From a checkpoint of a small transformer trained on Wikipedia: normalized queries and keys.
Each number is 50 + 10 x the weight over its row's rms, rounded and kept within 0 to 99. Layers, rows and columns count from 0. The size before them is the row's rms in percent of the matrix's.

# layer 10 attention query, 128x128, rms 0.0499, rows 0-10,32-42,64-74,96-106, columns 0-127
090:47 52 55 65 53 50 40 61 89 56 59 71 50 57 43 66 62 46 38 56 42 29 43 61 71 52 50 52 50 36 39 29 43 56 53 52 46 63 55 38 52 48 38 59 59 62 51 46 47 42 43 47 49 55 27 48 59 61 48 54 47 47 37 41 55 45 49 43 63 65 46 38 50 51 66 50 51 54 56 57 48 56 60 43 38 44 67 54 61 43 55 37 42 31 49 57 35 25 49 58 37 52 45 57 46 53 51 67 57 47 45 37 52 51 55 50 42 44 43 51 47 57 58 47 26 67 39 50
106:56 42 39 48 63 40 50 45 27 74 42 23 68 39 48 40 57 65 61 57 71 49 49 63 57 49 58 39 53 42 61 48 45 35 45 45 39 57 58 59 60 52 35 39 53 62 43 50 53 46 46 64 50 52 39 49 66 54 56 49 49 37 63 56 41 59 59 54 65 47 38 43 72 65 56 57 57 50 64 58 49 51 57 45 44 41 41 55 48 44 46 43 31 34 58 53 48 54 35 65 54 54 53 45 36 50 46 37 40 54 51 58 32 66 52 47 59 26 62 48 49 37 50 49 42 58 59 32
086:41 54 43 36 44 59 63 49 39 40 43 48 42 44 48 40 51 67 49 52 61 57 55 47 32 44 46 52 55 58 63 59 58 44 49 38 50 42 48 81 34 46 61 59 43 30 55 33 64 43 60 59 61 27 63 21 41 50 49 52 55 39 52 64 49 66 52 63 46 53 52 57 51 44 39 57 40 41 38 38 73 50 42 37 57 51 53 49 41 53 34 53 52 60 63 39 47 53 54 37 49 36 56 42 59 37 52 59 56 40 67 62 49 61 41 57 60 40 38 61 53 42 54 70 53 42 49 48
092:41 64 58 63 33 52 52 61 54 52 72 77 51 52 62 64 48 31 45 44 42 38 60 57 44 57 41 56 60 50 43 21 53 64 51 61 54 58 44 32 56 50 53 48 48 74 53 40 46 42 59 36 55 48 51 59 55 34 59 49 27 56 40 39 53 55 34 66 58 49 55 54 45 48 27 46 53 43 28 56 61 44 49 50 41 46 60 42 51 39 55 65 49 55 45 59 42 34 61 47 51 48 54 57 48 46 43 78 59 44 49 38 52 49 49 48 36 57 34 46 56 56 46 49 53 57 43 56
097:82 34 67 53 63 45 43 43 54 50 32 38 61 56 50 40 59 52 36 51 52 43 23 50 56 39 48 48 48 52 51 52 58 67 45 59 59 53 56 48 48 63 47 37 46 55 53 69 33 49 40 70 40 58 46 55 62 59 56 49 54 42 47 46 44 37 49 37 48 68 66 40 29 49 59 59 41 80 47 62 43 38 54 50 60 56 39 61 49 55 53 33 48 50 52 48 43 43 59 63 46 55 44 60 37 38 62 51 40 58 46 49 62 49 53 53 50 42 68 38 39 42 50 41 33 46 40 57
124:48 57 56 53 62 48 44 32 38 63 50 29 35 49 44 30 49 63 44 43 72 56 57 52 55 51 65 52 40 42 45 55 37 40 50 44 49 41 45 52 42 63 42 41 53 46 46 60 56 56 25 51 62 45 54 63 48 54 41 55 58 45 64 59 49 67 70 34 63 54 39 55 60 55 55 59 61 54 59 40 61 50 40 50 66 52 53 36 43 42 44 40 42 32 45 47 52 55 48 46 49 53 51 59 52 50 33 41 34 73 55 57 43 59 56 47 43 53 58 48 74 54 55 47 40 53 86 40
101:23 68 45 51 49 60 68 52 64 53 58 31 45 51 44 43 51 60 42 36 47 63 50 53 49 44 44 61 50 56 54 59 44 41 39 49 56 26 38 51 41 44 44 57 44 42 55 42 64 51 72 47 56 46 61 51 35 46 47 44 55 46 48 33 38 58 51 55 50 70 34 54 51 58 63 61 44 37 47 46 60 58 27 51 57 42 57 47 59 26 42 51 41 44 45 59 53 58 32 42 38 38 59 40 58 41 63 65 61 33 61 52 53 70 44 65 64 61 45 52 56 58 41 54 36 54 44 43
127:48 62 58 50 44 60 49 68 65 23 66 60 40 51 57 59 54 41 35 34 38 43 48 45 56 42 33 53 62 48 50 45 63 63 48 51 59 54 42 54 62 41 52 45 46 67 65 41 60 65 47 36 43 47 43 53 42 55 60 44 51 51 36 42 49 46 51 55 46 53 55 57 46 47 39 71 45 40 17 53 60 61 42 52 54 49 51 49 41 50 30 68 44 53 36 47 53 52 46 51 48 31 57 53 61 45 53 62 51 23 51 39 68 51 42 62 45 66 42 67 61 62 48 52 45 55 39 38
119:27 68 45 57 51 57 65 66 64 42 53 39 48 44 45 44 45 51 44 26 30 49 40 63 44 60 38 54 56 42 50 40 56 52 44 38 53 41 36 50 56 44 45 53 70 53 56 32 52 53 65 43 59 61 58 42 37 52 54 59 50 45 36 37 41 45 55 70 42 73 40 53 52 44 50 64 50 38 52 46 62 49 39 54 67 54 42 46 57 47 35 67 53 52 46 66 58 53 43 54 52 43 64 53 69 44 46 46 51 36 72 58 56 62 35 51 61 55 45 64 53 64 55 49 32 57 62 39
093:41 57 42 69 51 43 44 54 46 36 63 69 34 55 50 37 64 48 29 59 33 53 55 46 61 53 59 60 62 64 41 42 68 47 51 50 58 53 58 44 59 53 64 50 32 53 56 42 39 37 30 35 59 53 46 50 61 53 52 47 58 57 52 49 67 54 60 48 57 40 74 52 38 44 42 62 60 30 39 66 63 66 51 46 42 61 39 41 63 52 34 56 55 44 51 31 48 39 42 45 56 39 52 54 47 39 44 60 53 38 39 35 60 59 57 60 46 57 41 68 43 34 44 49 59 45 42 53
092:60 42 64 69 59 38 36 55 41 52 64 74 41 60 74 69 48 45 61 60 35 37 46 23 40 58 58 46 68 50 56 50 52 52 45 53 47 43 48 49 49 58 66 51 58 37 49 35 35 35 53 49 59 51 58 49 63 41 58 58 49 61 39 50 57 49 48 23 51 37 54 37 50 60 45 39 61 69 60 51 48 31 57 42 59 60 54 63 46 54 71 41 56 58 51 35 41 61 49 48 46 37 51 40 51 60 54 60 59 47 42 63 51 51 64 57 45 57 49 46 59 48 40 41 55 55 40 52
068:49 43 36 42 48 61 57 38 42 49 60 48 71 54 30 49 36 36 71 53 47 59 45 45 56 57 61 45 39 57 46 48 35 63 50 49 60 57 64 34 62 76 49 59 33 44 48 31 52 47 57 46 50 45 57 31 48 69 42 67 59 58 36 60 37 31 42 47 34 43 49 39 46 50 39 39 55 54 35 50 59 24 40 44 43 50 40 43 57 59 68 46 52 51 47 45 36 38 52 45 55 51 56 48 57 43 52 63 39 42 64 61 43 42 51 57 38 37 50 55 41 45 43 44 62 46 57 64
061:43 67 46 44 52 41 47 52 58 53 66 46 49 54 28 44 65 54 43 54 47 44 44 55 62 53 46 60 56 37 47 56 57 56 42 56 43 53 67 32 53 49 52 59 57 48 36 46 40 54 39 41 57 48 50 54 40 44 55 50 32 55 56 42 28 56 55 43 50 61 41 55 55 51 34 52 57 56 64 51 45 29 49 63 54 43 58 63 56 53 42 40 54 48 45 49 74 49 37 62 46 29 46 46 47 46 40 76 56 77 70 32 47 36 51 56 31 62 63 57 39 40 30 56 45 58 62 39
061:51 59 42 50 62 35 33 39 64 49 66 60 40 47 55 55 28 54 43 45 58 48 43 38 58 58 53 53 55 54 42 59 45 56 53 43 61 36 46 76 51 45 36 51 42 53 58 40 58 47 46 60 56 47 59 54 58 49 30 59 49 43 54 51 27 47 57 65 50 49 62 34 44 53 48 78 54 33 42 36 44 65 52 63 58 43 62 54 40 46 52 64 47 56 49 50 51 35 50 30 35 50 35 48 49 54 42 45 64 65 37 65 30 46 61 54 65 59 71 49 60 49 51 41 50 34 53 54
068:55 46 52 64 41 42 56 52 39 50 48 60 62 44 62 55 53 51 54 44 47 58 44 51 69 51 40 47 45 57 52 54 53 28 49 45 48 36 43 63 46 56 52 34 53 55 64 36 36 62 39 49 60 35 48 68 51 45 40 46 42 53 51 58 62 43 24 47 39 55 37 61 54 64 52 54 58 36 39 55 46 60 53 47 59 58 31 45 66 60 58 43 65 46 68 28 53 41 57 46 37 56 73 50 43 55 50 45 41 42 36 40 55 46 48 61 55 66 53 66 57 57 48 12 47 38 41 53
069:44 55 65 63 59 42 46 50 65 65 49 53 37 43 39 41 49 36 54 41 51 53 50 43 41 36 53 45 45 31 44 46 56 54 59 40 49 83 59 36 59 61 57 51 55 55 38 63 39 54 49 53 65 60 50 57 66 55 45 52 75 34 49 56 53 47 69 38 57 45 64 31 51 56 51 42 50 43 49 67 33 20 53 61 60 50 49 40 54 49 35 38 47 46 47 57 33 43 50 58 45 40 54 64 35 46 57 37 53 51 70 47 50 46 37 45 56 44 33 35 45 58 49 43 57 54 54 47
060:68 55 12 62 63 56 41 57 47 60 57 30 32 52 52 53 40 44 63 55 56 46 59 55 31 50 66 47 44 28 41 65 37 64 47 54 40 56 40 45 50 54 61 67 61 60 31 48 49 43 51 62 50 49 43 44 56 43 56 48 69 46 39 52 34 28 77 42 60 53 47 45 45 39 46 59 46 56 59 59 45 47 53 60 62 52 58 50 42 42 49 42 39 57 44 63 28 38 44 57 50 48 63 52 51 31 59 38 53 47 41 57 48 67 48 55 48 41 51 54 53 51 47 56 48 45 54 51
073:51 48 39 57 53 63 68 45 40 69 45 24 51 33 57 52 41 48 35 44 30 54 38 50 55 41 42 56 59 62 59 49 50 54 61 57 75 20 41 55 43 24 43 51 44 57 47 43 56 46 56 49 33 56 51 52 40 34 43 55 35 67 46 57 45 37 40 55 46 67 36 47 57 34 44 44 45 51 61 48 63 37 31 49 54 43 64 47 49 23 41 51 48 40 57 63 58 53 45 50 47 43 50 43 50 55 62 55 51 56 45 57 61 58 54 50 73 53 58 56 54 53 43 50 46 59 50 43
085:51 48 56 64 43 58 54 68 52 30 58 43 72 40 48 56 70 59 44 36 50 50 50 59 53 49 30 54 52 62 63 42 62 52 45 41 67 45 40 43 51 55 53 42 48 54 56 37 61 38 50 44 50 57 45 50 39 59 49 48 16 67 45 56 51 61 36 69 39 57 60 51 53 49 46 61 41 49 43 43 54 67 49 32 56 37 64 54 48 52 39 57 44 49 67 36 61 50 48 42 60 38 66 45 47 47 37 55 58 38 44 53 52 70 53 70 53 66 60 60 48 51 52 42 42 33 38 36
121:52 49 45 57 52 62 64 71 62 55 42 32 57 49 48 39 53 42 44 41 48 46 43 60 41 47 30 61 62 46 54 38 53 39 43 46 62 35 35 47 36 47 40 52 49 61 60 38 66 46 46 41 45 65 56 51 41 51 50 41 27 62 33 47 53 36 58 61 42 70 48 58 56 24 42 71 38 56 59 64 57 57 45 39 59 48 63 54 51 41 39 61 51 49 51 64 70 59 46 46 50 33 71 33 68 45 42 59 55 49 44 54 50 51 50 54 50 58 61 59 48 57 47 57 30 46 59 46
102:50 43 52 60 43 38 42 50 54 32 45 62 58 64 52 48 67 66 44 56 31 50 37 44 58 42 54 48 42 54 40 52 40 38 59 53 39 44 57 66 63 52 54 52 36 50 53 53 49 52 44 51 69 46 53 59 51 66 53 33 50 46 67 46 56 55 54 41 61 48 54 42 73 57 47 54 56 39 71 65 40 38 46 59 55 32 25 63 49 59 47 39 53 64 54 23 55 44 40 41 58 39 56 60 50 55 22 37 39 69 37 53 68 48 46 57 55 49 57 53 35 56 51 57 55 44 52 49
107:49 36 50 69 32 59 36 62 43 29 52 65 50 28 67 58 52 58 50 52 40 58 37 35 54 52 56 51 54 59 54 42 50 67 44 46 55 50 46 46 43 56 66 49 58 46 46 44 50 48 57 52 53 32 48 61 52 56 64 57 59 57 54 64 73 45 39 29 63 52 51 50 46 53 37 46 42 45 36 54 41 54 62 58 52 59 49 68 31 69 62 50 57 48 45 45 47 61 52 33 45 53 50 41 54 59 69 56 64 34 28 62 55 58 54 59 43 67 55 37 63 40 45 55 51 31 40 51
086:32 36 36 49 51 41 45 74 61 54 62 53 55 30 46 48 57 34 43 47 45 41 56 64 51 55 51 42 50 39 65 45 59 65 48 44 38 56 43 49 64 25 44 45 44 58 47 35 64 57 28 46 38 56 24 46 44 44 66 59 32 51 41 51 41 44 46 48 47 65 60 28 50 48 51 47 48 40 55 56 51 42 60 40 44 55 53 43 37 50 42 52 49 40 51 65 45 41 60 34 52 56 49 58 43 69 39 33 64 70 57 46 54 59 53 54 57 40 60 64 54 54 46 57 61 59 44 38
091:74 44 60 39 66 57 50 38 16 64 50 39 44 45 48 50 55 49 63 56 57 49 41 69 57 55 59 44 43 40 47 64 62 51 34 60 55 37 52 58 45 54 52 59 44 53 23 51 60 45 46 43 48 63 57 72 48 51 61 45 51 55 58 44 43 33 60 48 58 45 37 53 49 55 64 36 52 35 37 38 29 37 54 63 47 55 58 47 50 59 50 45 42 47 47 62 70 38 50 56 49 44 63 44 54 55 52 46 28 65 46 59 39 51 46 45 45 55 67 44 33 41 45 53 46 55 64 40
087:46 63 37 46 60 43 64 36 43 38 50 47 49 48 52 49 42 64 47 48 62 60 48 32 43 60 40 59 65 61 49 47 54 29 49 49 56 29 55 42 52 51 63 52 48 65 49 46 39 39 51 47 71 35 61 49 59 43 50 44 61 41 69 63 55 54 73 72 44 29 45 56 58 61 47 56 48 41 61 35 56 63 31 59 63 53 68 39 50 55 32 52 53 39 57 54 43 53 33 56 61 47 50 53 52 26 63 69 51 51 35 44 56 48 37 62 57 57 46 47 46 61 45 46 54 44 47 53
100:32 65 41 70 33 46 64 78 73 44 55 62 61 46 32 65 69 30 38 44 59 37 59 60 55 48 35 47 60 55 52 32 61 60 54 44 46 54 39 55 60 33 41 49 49 62 56 42 47 49 49 41 52 43 34 47 45 31 43 54 40 56 40 51 53 50 33 47 46 52 46 44 55 46 39 53 45 54 42 57 63 63 38 34 56 41 57 55 42 43 51 48 54 57 45 63 55 58 65 50 53 54 44 52 50 70 41 64 68 42 45 43 54 47 43 64 55 61 41 59 48 57 43 45 56 41 33 61
091:58 35 53 50 62 57 33 34 46 55 31 57 46 66 51 50 53 52 52 67 50 53 29 55 44 38 59 45 47 35 54 57 48 54 70 49 40 66 67 46 29 62 39 35 60 57 41 70 50 50 45 50 51 60 36 50 62 63 46 46 57 43 39 64 61 42 42 34 52 58 56 44 42 33 61 37 64 49 53 67 45 50 58 46 52 60 35 69 37 62 65 55 47 56 33 45 43 58 44 53 48 48 44 53 29 54 61 38 42 49 65 46 60 42 54 43 31 39 54 43 52 52 63 41 61 59 50 45
093:53 64 60 52 66 63 53 43 42 61 55 41 35 52 43 47 48 48 50 52 66 47 60 48 46 47 65 40 49 50 38 75 45 40 66 43 50 42 50 36 52 47 53 65 57 25 45 68 56 44 40 41 62 65 59 52 63 36 46 61 52 42 67 53 44 63 63 49 55 45 42 57 27 52 64 57 32 54 65 32 50 51 51 57 65 54 43 43 66 53 56 47 47 37 40 51 46 49 36 46 51 61 60 53 49 38 52 46 32 73 52 50 46 40 45 36 46 53 60 43 53 53 26 52 44 51 72 42
096:42 63 47 63 49 70 78 65 54 62 61 45 51 38 64 46 53 48 34 47 43 62 42 43 51 53 33 57 50 58 47 49 43 44 43 41 52 29 49 57 50 24 57 51 48 45 56 41 56 44 59 52 65 47 70 52 38 49 47 49 40 48 49 46 55 44 40 57 51 58 29 49 61 58 37 54 50 44 45 40 46 64 20 59 66 47 51 37 58 41 30 42 45 48 50 56 51 47 60 62 37 48 64 43 72 44 48 66 54 46 56 52 49 69 59 64 57 55 35 50 34 46 53 48 34 42 50 46
105:43 62 47 60 41 50 50 56 70 55 73 48 71 52 40 47 64 42 49 34 48 49 43 57 51 44 52 58 72 45 50 54 59 65 54 42 56 53 42 57 55 46 37 52 46 56 60 34 42 45 43 55 61 50 46 52 57 47 54 44 39 50 25 47 48 56 39 51 43 70 54 54 66 43 49 51 37 60 42 62 51 70 43 46 60 56 47 63 35 43 46 59 39 63 48 64 45 52 47 49 40 34 61 56 49 43 30 51 64 22 45 42 59 74 57 52 65 57 35 56 58 54 51 55 59 59 31 34
095:46 68 60 55 52 69 64 49 52 59 50 40 60 49 41 39 47 47 33 38 66 50 31 65 48 38 34 52 50 50 44 36 46 36 40 38 54 37 48 46 38 41 40 75 53 47 57 38 58 50 39 48 48 61 58 45 37 52 56 38 43 55 39 34 39 38 50 71 38 71 45 50 61 32 47 51 49 52 50 48 55 67 53 54 65 49 42 47 59 50 36 52 40 55 45 65 70 56 47 54 45 47 65 44 71 37 42 64 55 43 56 55 48 55 43 51 65 64 46 50 29 49 52 61 31 55 57 53
115:34 49 54 65 39 51 44 51 73 52 56 57 48 73 47 39 57 49 45 45 45 54 54 60 61 59 47 61 59 30 43 53 53 50 69 52 40 52 59 61 49 48 65 43 45 48 49 41 49 45 38 49 65 48 65 56 41 51 39 31 43 38 45 37 53 59 57 55 65 54 60 32 75 37 43 47 59 44 69 64 49 57 50 44 62 40 36 61 60 51 59 51 44 60 41 41 48 49 46 41 49 30 44 46 51 32 21 39 56 51 38 37 61 66 49 52 44 46 52 61 56 41 56 25 53 56 52 45
091:48 44 53 63 34 45 38 66 56 46 56 63 58 40 52 47 67 58 48 41 28 50 45 28 29 34 56 42 47 56 51 43 52 67 53 53 61 45 54 62 58 40 55 62 50 37 49 44 44 49 55 58 59 32 41 67 46 58 63 55 55 55 50 51 48 35 23 33 48 51 43 48 57 43 36 50 39 45 50 63 40 70 46 64 46 47 48 58 22 56 54 61 51 40 44 51 54 53 36 52 49 37 58 45 50 49 48 64 63 62 45 63 55 65 61 57 58 59 47 32 50 62 37 61 43 35 51 64
082:26 42 41 47 27 61 43 55 62 48 77 48 39 39 63 41 41 49 50 53 39 36 54 66 37 56 59 50 56 54 40 38 45 56 66 41 50 40 39 35 51 39 44 56 43 70 51 39 53 60 59 54 50 46 55 35 49 46 67 50 48 50 47 54 36 43 53 55 42 31 83 47 50 55 48 33 47 63 47 47 53 53 52 50 41 41 55 50 51 55 46 48 50 41 53 59 58 30 58 62 54 54 42 59 54 46 34 50 70 55 37 42 35 29 46 58 54 57 54 50 61 69 36 49 51 61 41 43
087:66 50 56 33 64 51 68 39 40 76 30 37 57 52 36 41 53 60 59 46 60 36 36 43 58 44 46 43 43 50 52 73 32 54 62 50 60 43 55 49 51 71 52 49 52 38 27 53 43 50 35 53 44 47 65 56 57 55 48 53 59 46 69 44 39 42 39 42 65 60 49 61 57 43 48 60 48 74 66 47 39 43 56 56 54 56 54 56 45 56 39 41 62 30 55 56 54 39 41 46 60 43 58 60 47 38 34 50 58 60 63 43 46 44 47 43 54 40 52 49 29 54 55 47 38 61 61 46
080:57 49 47 49 48 38 42 43 41 52 27 51 41 43 55 46 50 45 43 37 55 77 54 68 65 42 62 53 57 45 52 50 47 27 39 66 53 34 51 62 47 51 50 59 29 34 51 52 61 50 52 46 43 43 62 56 42 58 50 53 56 43 59 44 56 67 58 54 65 56 32 44 72 62 54 69 45 39 46 50 53 58 47 54 60 34 53 42 49 48 58 54 46 56 53 50 40 49 44 47 39 66 42 40 40 38 67 55 34 43 47 61 46 72 45 45 59 47 55 63 74 36 63 47 43 29 38 55
110:25 66 49 67 29 66 54 58 50 28 86 54 53 48 59 51 62 34 42 49 39 46 49 53 40 54 42 55 59 49 52 29 58 55 52 43 50 42 37 58 57 40 41 53 52 74 70 46 35 48 57 47 63 34 55 41 49 40 51 56 48 59 36 57 48 46 53 57 43 55 64 46 49 53 37 38 46 47 34 49 58 56 40 49 41 40 54 50 57 41 42 42 61 54 47 58 52 63 69 52 42 51 60 49 69 53 47 60 55 42 55 41 49 45 44 51 50 58 43 50 69 67 36 42 64 43 39 45
092:60 48 63 44 73 30 34 49 40 51 30 68 57 48 50 54 54 46 56 61 56 49 39 40 68 47 51 54 44 49 57 48 59 59 50 54 55 60 55 32 52 62 44 61 59 42 31 48 40 45 40 58 47 55 37 55 59 56 59 53 59 49 68 59 57 38 46 22 44 57 55 54 42 60 33 53 59 46 35 59 40 44 59 47 54 60 65 58 41 72 46 30 53 63 50 37 35 30 59 43 48 42 46 50 48 73 65 39 48 49 49 45 49 27 46 45 49 39 53 40 53 46 55 42 64 53 50 60
088:47 31 56 49 52 36 42 52 36 69 30 47 50 43 49 57 42 50 42 56 71 57 62 57 60 49 56 57 30 42 57 49 50 22 62 51 42 46 53 44 48 58 52 61 56 31 29 49 53 54 28 47 49 57 38 57 58 63 52 51 51 47 59 62 53 54 69 46 62 49 24 59 43 43 67 70 41 62 66 32 66 60 58 44 62 56 45 46 61 49 70 57 47 51 58 46 48 49 45 49 57 45 46 54 48 47 62 40 53 70 52 60 43 54 52 41 52 42 63 52 51 41 52 37 32 45 51 39
094:30 65 54 57 31 79 73 55 51 38 55 23 38 50 49 47 44 54 36 56 46 64 41 53 56 47 46 53 59 52 59 58 41 29 53 40 59 21 35 63 49 39 43 50 47 69 65 63 48 56 48 39 60 46 68 46 41 52 47 39 48 54 37 45 47 59 45 46 39 59 38 47 65 61 51 61 57 49 64 51 49 52 37 48 51 38 51 34 56 34 49 46 51 37 57 50 55 61 47 50 39 54 47 45 57 54 43 49 49 37 51 50 49 47 48 56 67 44 47 47 53 59 35 46 25 57 46 57
114:37 60 36 51 36 73 65 61 49 35 78 46 56 48 45 50 64 49 38 37 42 36 45 55 35 44 47 56 69 52 52 35 54 60 42 36 51 51 22 49 57 34 55 56 59 62 56 44 33 46 53 40 55 57 59 32 43 27 45 46 40 53 42 57 49 47 52 55 41 60 57 47 46 49 42 50 34 48 42 44 52 58 44 56 56 42 68 52 36 54 38 71 45 53 50 56 46 45 41 43 45 35 62 48 65 43 44 59 52 28 65 46 48 52 36 56 63 59 42 52 53 61 42 59 52 55 44 38
114:32 53 58 49 53 69 54 52 52 51 49 38 56 48 34 45 33 33 33 47 44 46 38 62 43 52 44 56 60 32 48 45 40 38 45 49 52 35 38 64 50 51 37 50 66 50 62 52 48 65 51 46 53 63 78 49 44 52 45 47 46 47 43 45 48 41 61 59 38 61 48 43 59 32 57 58 51 48 62 57 57 48 50 53 62 39 48 41 56 34 45 66 52 40 37 60 72 63 37 60 42 53 64 63 71 39 55 65 46 46 72 49 42 39 50 50 67 47 42 54 58 75 57 54 35 56 47 57
093:29 40 46 63 49 46 46 48 61 42 53 50 53 72 46 42 64 61 30 53 41 57 39 51 59 50 50 50 65 58 39 59 44 46 68 38 34 46 48 58 61 56 75 54 41 33 58 40 43 45 47 57 59 38 50 61 48 52 30 35 62 40 62 38 62 38 61 53 55 38 68 40 71 55 46 48 66 37 64 54 43 48 36 51 55 49 35 56 50 57 49 53 59 56 50 30 46 47 49 41 51 38 49 56 38 40 33 58 50 61 37 50 67 57 49 47 49 67 56 60 47 44 72 43 52 53 36 52
104:55 55 45 69 34 43 50 46 47 42 53 45 41 62 53 39 58 61 48 47 45 46 48 40 41 35 51 49 48 56 52 49 56 61 39 43 60 53 49 46 47 54 72 51 54 76 47 46 47 32 53 49 48 38 52 44 55 56 71 40 47 55 52 51 71 52 29 29 42 53 58 49 42 50 24 42 32 38 27 57 55 41 49 51 48 56 54 57 59 58 51 47 35 48 50 33 48 60 58 32 39 51 49 28 52 62 53 53 54 48 34 61 51 63 55 63 48 71 47 29 60 60 31 55 53 32 54 54
# layer 10 attention key, 32x128, rms 0.0483, rows 0-10, columns 0-127
076:47 35 41 55 51 61 63 66 46 35 66 53 46 44 59 49 44 59 55 54 70 31 53 40 42 76 53 66 35 46 50 47 48 49 54 62 43 58 33 42 46 34 45 51 45 57 47 46 61 51 41 41 53 57 60 25 35 56 51 62 30 49 37 62 58 64 43 60 27 55 41 68 49 40 41 50 49 55 50 40 61 47 31 54 47 44 57 42 64 25 44 38 51 44 38 40 55 46 52 38 47 46 48 37 67 53 43 40 58 53 54 45 53 45 54 30 46 47 32 47 54 51 46 52 47 61 50 61
066:28 66 58 51 36 65 35 57 46 40 65 59 38 53 34 62 62 65 48 51 36 61 58 53 45 41 60 41 46 58 46 58 56 59 53 57 39 67 41 45 37 51 42 51 49 53 61 55 73 76 56 53 60 55 34 50 51 58 48 60 50 58 60 60 53 54 74 42 56 48 47 40 40 43 55 48 28 55 46 39 49 53 62 47 59 62 55 34 60 36 47 52 52 34 55 37 62 50 49 62 44 41 41 44 52 58 67 44 69 43 37 47 53 37 35 52 33 66 55 49 48 45 47 58 46 63 37 44
071:66 66 60 54 77 28 53 38 37 47 31 38 63 42 40 56 61 42 52 44 41 53 68 45 49 36 53 66 47 58 36 56 57 51 50 38 45 65 42 43 42 57 52 60 43 37 44 80 35 43 47 52 44 53 63 62 52 55 61 49 61 60 52 48 38 44 39 33 42 51 61 51 37 45 47 48 56 65 46 58 44 28 61 34 43 55 46 71 39 64 50 61 48 50 58 44 43 54 43 57 50 49 57 33 48 60 56 47 54 39 63 60 57 59 56 53 36 61 56 52 45 63 58 44 51 44 54 54
079:49 38 50 72 52 62 55 52 56 51 73 58 55 41 53 41 34 57 60 49 53 30 51 52 51 65 64 60 52 40 62 45 53 35 54 57 47 63 36 28 68 44 43 50 64 59 41 48 70 64 55 53 60 66 55 48 45 65 52 62 29 46 42 58 48 38 53 61 30 50 42 61 47 53 46 49 51 59 68 41 59 49 39 33 43 57 57 54 49 32 50 45 46 47 50 60 43 50 62 62 57 59 43 49 46 25 52 39 53 50 46 40 49 47 43 37 34 39 50 39 50 62 51 65 48 65 66 45
094:45 70 42 41 46 53 62 42 41 35 51 47 54 54 38 61 62 39 53 55 38 71 57 53 43 51 49 32 59 57 53 64 59 57 55 53 56 36 39 67 31 60 60 50 46 41 60 40 36 61 47 60 34 39 53 42 52 49 43 37 73 62 65 38 54 29 46 50 61 39 43 40 47 49 62 50 45 45 56 55 37 42 61 56 39 43 44 55 71 36 50 46 70 47 54 43 65 51 42 27 48 47 58 43 56 62 36 66 45 38 40 61 54 35 60 61 58 52 48 53 56 57 53 63 40 38 51 48
084:65 71 66 46 56 40 44 34 63 42 37 46 53 50 28 43 57 50 29 53 48 67 40 54 45 42 48 53 56 60 29 42 71 54 28 49 50 40 58 51 39 60 35 42 41 51 36 45 50 48 56 61 44 40 56 61 60 57 61 44 74 57 61 54 27 45 30 37 58 55 64 44 36 60 57 49 38 56 32 47 48 52 53 62 47 48 52 62 40 60 46 48 54 42 42 56 49 43 43 56 44 45 46 42 54 65 61 62 58 42 58 57 68 52 61 58 50 47 47 54 39 58 34 42 53 54 44 37
094:43 51 41 60 49 54 47 45 60 64 57 63 52 61 58 59 29 65 60 33 61 37 69 56 55 58 38 61 42 37 47 37 44 45 52 51 63 54 51 32 67 35 47 51 70 43 51 35 60 43 59 47 50 71 51 49 47 32 58 51 33 47 40 54 53 38 47 70 35 51 63 61 49 57 33 43 43 54 60 49 51 54 41 58 37 50 52 45 43 42 52 54 45 51 49 59 33 49 68 64 54 57 34 45 43 27 36 40 55 58 58 37 51 52 39 29 46 52 60 51 34 42 56 49 44 63 54 63
078:49 33 26 58 57 44 47 60 70 46 53 50 46 55 65 58 48 54 49 62 47 26 43 50 56 51 43 46 39 40 53 38 49 37 35 54 63 51 62 40 55 50 40 47 43 50 67 43 61 42 61 56 61 58 25 62 52 47 44 62 41 28 27 38 45 37 53 61 47 66 49 73 52 58 50 44 45 51 50 63 63 62 37 52 48 53 42 54 69 52 52 60 53 45 67 62 42 56 72 48 36 58 38 49 48 41 52 44 65 63 47 55 46 48 54 37 44 45 60 54 36 49 48 70 52 54 48 55
094:47 60 41 45 59 55 49 51 62 65 59 63 57 59 51 47 45 49 46 34 61 36 61 44 60 42 40 53 37 46 56 45 59 45 60 61 49 59 61 36 55 37 46 41 54 51 48 36 66 32 55 45 36 70 51 39 47 40 54 46 48 31 33 54 49 40 34 68 40 55 53 60 43 44 35 60 49 50 57 47 57 52 53 56 42 48 54 55 43 48 47 52 32 54 42 79 36 70 49 57 50 60 31 27 67 24 43 46 68 53 39 49 50 48 59 50 46 52 60 57 43 42 48 54 57 38 56 69
096:56 51 40 25 60 37 62 65 41 53 39 38 39 26 28 42 55 51 42 43 43 57 48 46 43 32 48 63 48 56 55 48 55 37 38 30 50 42 53 32 42 62 34 65 38 44 37 65 52 63 46 64 47 45 44 36 41 50 48 57 44 57 62 43 47 45 55 47 46 42 50 50 43 32 55 61 67 46 37 45 48 52 43 60 60 53 54 55 41 69 42 56 45 53 68 68 50 49 61 45 31 46 55 67 66 73 61 47 53 37 58 62 46 42 49 45 44 56 44 59 44 56 51 57 45 50 55 37
098:59 43 67 58 48 27 32 66 52 43 52 64 37 64 46 44 45 58 32 58 42 67 55 46 47 57 64 45 58 64 48 57 64 53 57 32 43 53 48 47 59 56 52 41 38 47 59 48 43 56 45 58 53 33 48 43 46 39 70 29 52 34 62 46 52 46 62 50 69 31 49 51 59 49 54 55 36 35 21 56 47 52 60 34 51 42 61 41 46 46 47 58 55 50 45 53 51 32 41 63 59 36 46 44 40 50 57 35 51 56 38 42 51 56 50 63 41 35 38 38 67 43 51 45 58 45 55 37